Part of a small language model's weights: 4378 steps.
Each number is 500 + 25 x the weight over its row's rms, rounded and kept within 0 to 999. Layers, rows and columns count from 0. Numbers have three digits each. The size before them is the row's rms in percent of the matrix's.

# layer 15 MLP gate, 704x256, rms 0.233, rows 105-147, columns 64-127
092:510490512465490504513503470497509467490506472499495449518537506457506517447488462513459480482469486497483496490565505486530511522495491475510512488462469508535544487504572492480493511508483490
102:479505506524488486494483504535503435533456509485537529487535508497507528472497500536522516513505520496504496575486537519491475482488541492486442472527522495505539473479542507484502490528446563
098:519516548471508496507467574479505492480476483553503479481511525469543512500539491469506488483498490478480482523552525524518527516477495493467457531503498486511501538498513494489461523483440501
103:472461492502516521495528529463525508467513498462514488432454512491509504502494500549487472448491504536511509457535494472479484471506519515485510530469499467484535498465490521524475510536508509
095:470514493508448513555476496433539491517454530519503503519497484464481506503489517517525460475506520503515503491535502478541515498510492543533493523558503505513521515496499537530503488463477520
098:485466499493498468474492497489502505479452509497518505491539484485460565504521557514503496537522489487508468471514504477475492488465534515497515493496480539456477517454533468488499551511472512
104:495509530480532507462508487468493506499485513464478489512531536519523507480515483475532500480475504508490535496535539522522492471454535512485486498481570483534444564493520506486494494533493508
103:492503527485482534515480500505498457498514502511463492481510536511560500497527481508568523513494466493474486506506533488524474502499484501534443445501540476483521481465473504462499504499570496
099:499536482497515475520475496490497466439508526533508491494536520492527465502495527525528488508492490485508472525498488506471535484479499513502515501476468468502470545512436501503532473544511541
099:541542555439466547439509511511510564503483463486526470502540538464505512477519458526491509567504476464476496503450524503487508533506478516503465495532485479501511561507466548477530466474540484
099:483488532502527487461503473503491543523506497530502502494486502469501469461490505514510502530483464531494541548483505487480519511479531539498483502520476516510504485502482463538493502500467504
103:513441562522452493497487508503511514486544529484482494467503500508510479526540505505498497489513546513469538471470444494488538501512462481500485483508522495525501534480474517499465476504520462
102:487492496451477489531517513478496490484514484513509489519506502467509481498446508477528504469509507499503528462488486474490524528521513506487509467529512501523477533568501515524488495532498517
102:540516518554518471503517483487484480506478472468495475533507520490514479520457494536489475520482488471522460504499464496463510511520514449485473505525507513499535492517462472519466498465532548
100:517493489547529522514499528530498475491440507479500519485492489462526466477446473513500499499532535501495479486517459501523517516519452469491520477518484472504517480527499504470498534497547535
094:521470506487498503519493522499467486507456526480523508507529502464509457514546485488509525534572561490528492497517507504523473512499508532532499527474503478526479501481497488530512464453500514
095:495512526494493494498500544530507549509492533456520475484483440501503467537494511465527485483519547528499519502501446500525483473455499521477506438507507511521513498511523554476455524456481497
103:458515494486521514552497478460465459495499490506495520486499506522479462505513510521498515493483521466471500471476496523450503522460496513499492429520493484507497512533535474504499467504545490
097:486507541452511478486494460495524541525455498489527484484528503493500482456506479492514489541502467502479458531469514502522557545485485486498536494481515508521538502514436477452518527520495483
104:505500465502514521516505519507506505486525497513478502540466509501504459502539518467457471523557520549533482498519516491513517516475516503481485493499512491473494513519522487517498496499508491
100:549494441496493509496440504524518491525455507540505489536468520479539522503461517543450474500489522504494468516473497529477507511526492465521501452545436443501500477464521507507523503510474521
103:496505485537560449456499493457516466542460492503505460499491473470509491455506490467495480515521513477481501518455461517521446479503533492518471481479503517499451467486496459459483493513485501
095:545517449467493468520465526488479523494505516480502466493555478508464495480495499472488535506518504481468485471478522477451460502580498515493508503499517479476542529546534535489525485513504482
098:547473494484472523490461530495481514496481472479527511434469517497519494492523448449492481486544507526525473486503495515484521505515521478482551513534540507434535490514496530499482534450463501
102:452480482471461543525539532482467482493462516439490521479519521465478588473484490525507456490499524519499469476501526461521552505471509485480524506509497475490488509476494520479444477511473463
096:441498519511524501484499485496528529511473502462524488529479509470526510477493498485487497430479500441494527530477523491460532458485489493497511494511437544530511465512502537482474513522482508
106:475423500481505512453510516514508504490515536507487527475520533519466518520516489520526508490516507488476498506455499511504456532531520488518501533549486520501497549464490431540471524476510504
097:526468499521467505497510474551532573510479500504474508521552519466480446473516518542510500514537570491481496517500452506498512477460521478496511471486494474521508493472516466524488525564505525
098:477491507454469471458514540525500478460447505526463503503480500543462502497540519494503500506563506466517496487498470493531474480486538511487533460466523479490500485476509475484510523544472517
102:503519450499529491486536544481530508501465516523523493478461491488503467464500482473481495517516508508507483497473505481485498501473481511495478481455526526483500449469483529520511483474508503
105:490475548525530503487537496508513499537494484539515484527491505460518502506496436510492521484481502532529520543432523475485488539511508457489463505515469471475507549547495450508525506503554494
103:459495487490505538496480515539494509483469505503479512529480477468519464487506495475539515505502508541486551502502468464482454501538464515516506473485523532483498527494495542513528502526457488
104:517501506476507505479508516532480460476489550484539446516471486542516500488483506518478482499515512508508489531457442492471503529527487508452524515512515469480537483522430516501519516487535498
098:512486531502516522505546477496493484478504522470504481502525543483512510486530505512483485500451497518501521456448546490495513525470500457552472469511510480484509491493500495486471496448467493
098:516501499504525503458491480472525461503502489534500494512495484518469508464478523523525526476511485503461516479506522466517486448501496487482522496506492443497499485523542520498527498530504485
101:526489468467541483474496478510523470471484495515488480480498474525500492506506503514499523518523476514490463512497514537494540494519496532491471485492558505504563527505470527500505495513533493
101:533526510518508471502487524489428478527504459478509490514507512493470515522516481498492523499484476519498567500520496463524456512484500507533482529544517484536453567489488482516504486492489482
100:480481543489493514511473500492520486518472512526449500474485503477499476483499559454520508514492504469472504543506505522490476547538523481525469503518460500484531499516491526517481518463483520
103:472481497511526497493504540498525484460485475490493495509474541500509453517516469446479517541498511478487530520479513495547527523514532494518479499489523516504524468511461489496514467493474502
098:541480513503498464502484522522501515463496502523500482528500469549505493583450517502483478526512527531481485491473484483500485465491503517537500498532499482508476504517530529544497516485541512
099:481544518497461507470519485525508541493473531503509497511522501499496508498554494493496494499507465492510441483493504498488511491491523519466480516522509512470513502470488482525494522532531490
102:478483537542516489528522525478433510496531499473510526508477514507526517448515529526504499489500500496484474498480479519508484470513516509498538470470482516512464534531487498525511486493511498
101:506516531458481555467493501472456521473534498476544512525504512459516453478472501507505462519518467523504515482493491550480466509505472515506489473470495481485505516493547531511472519413488516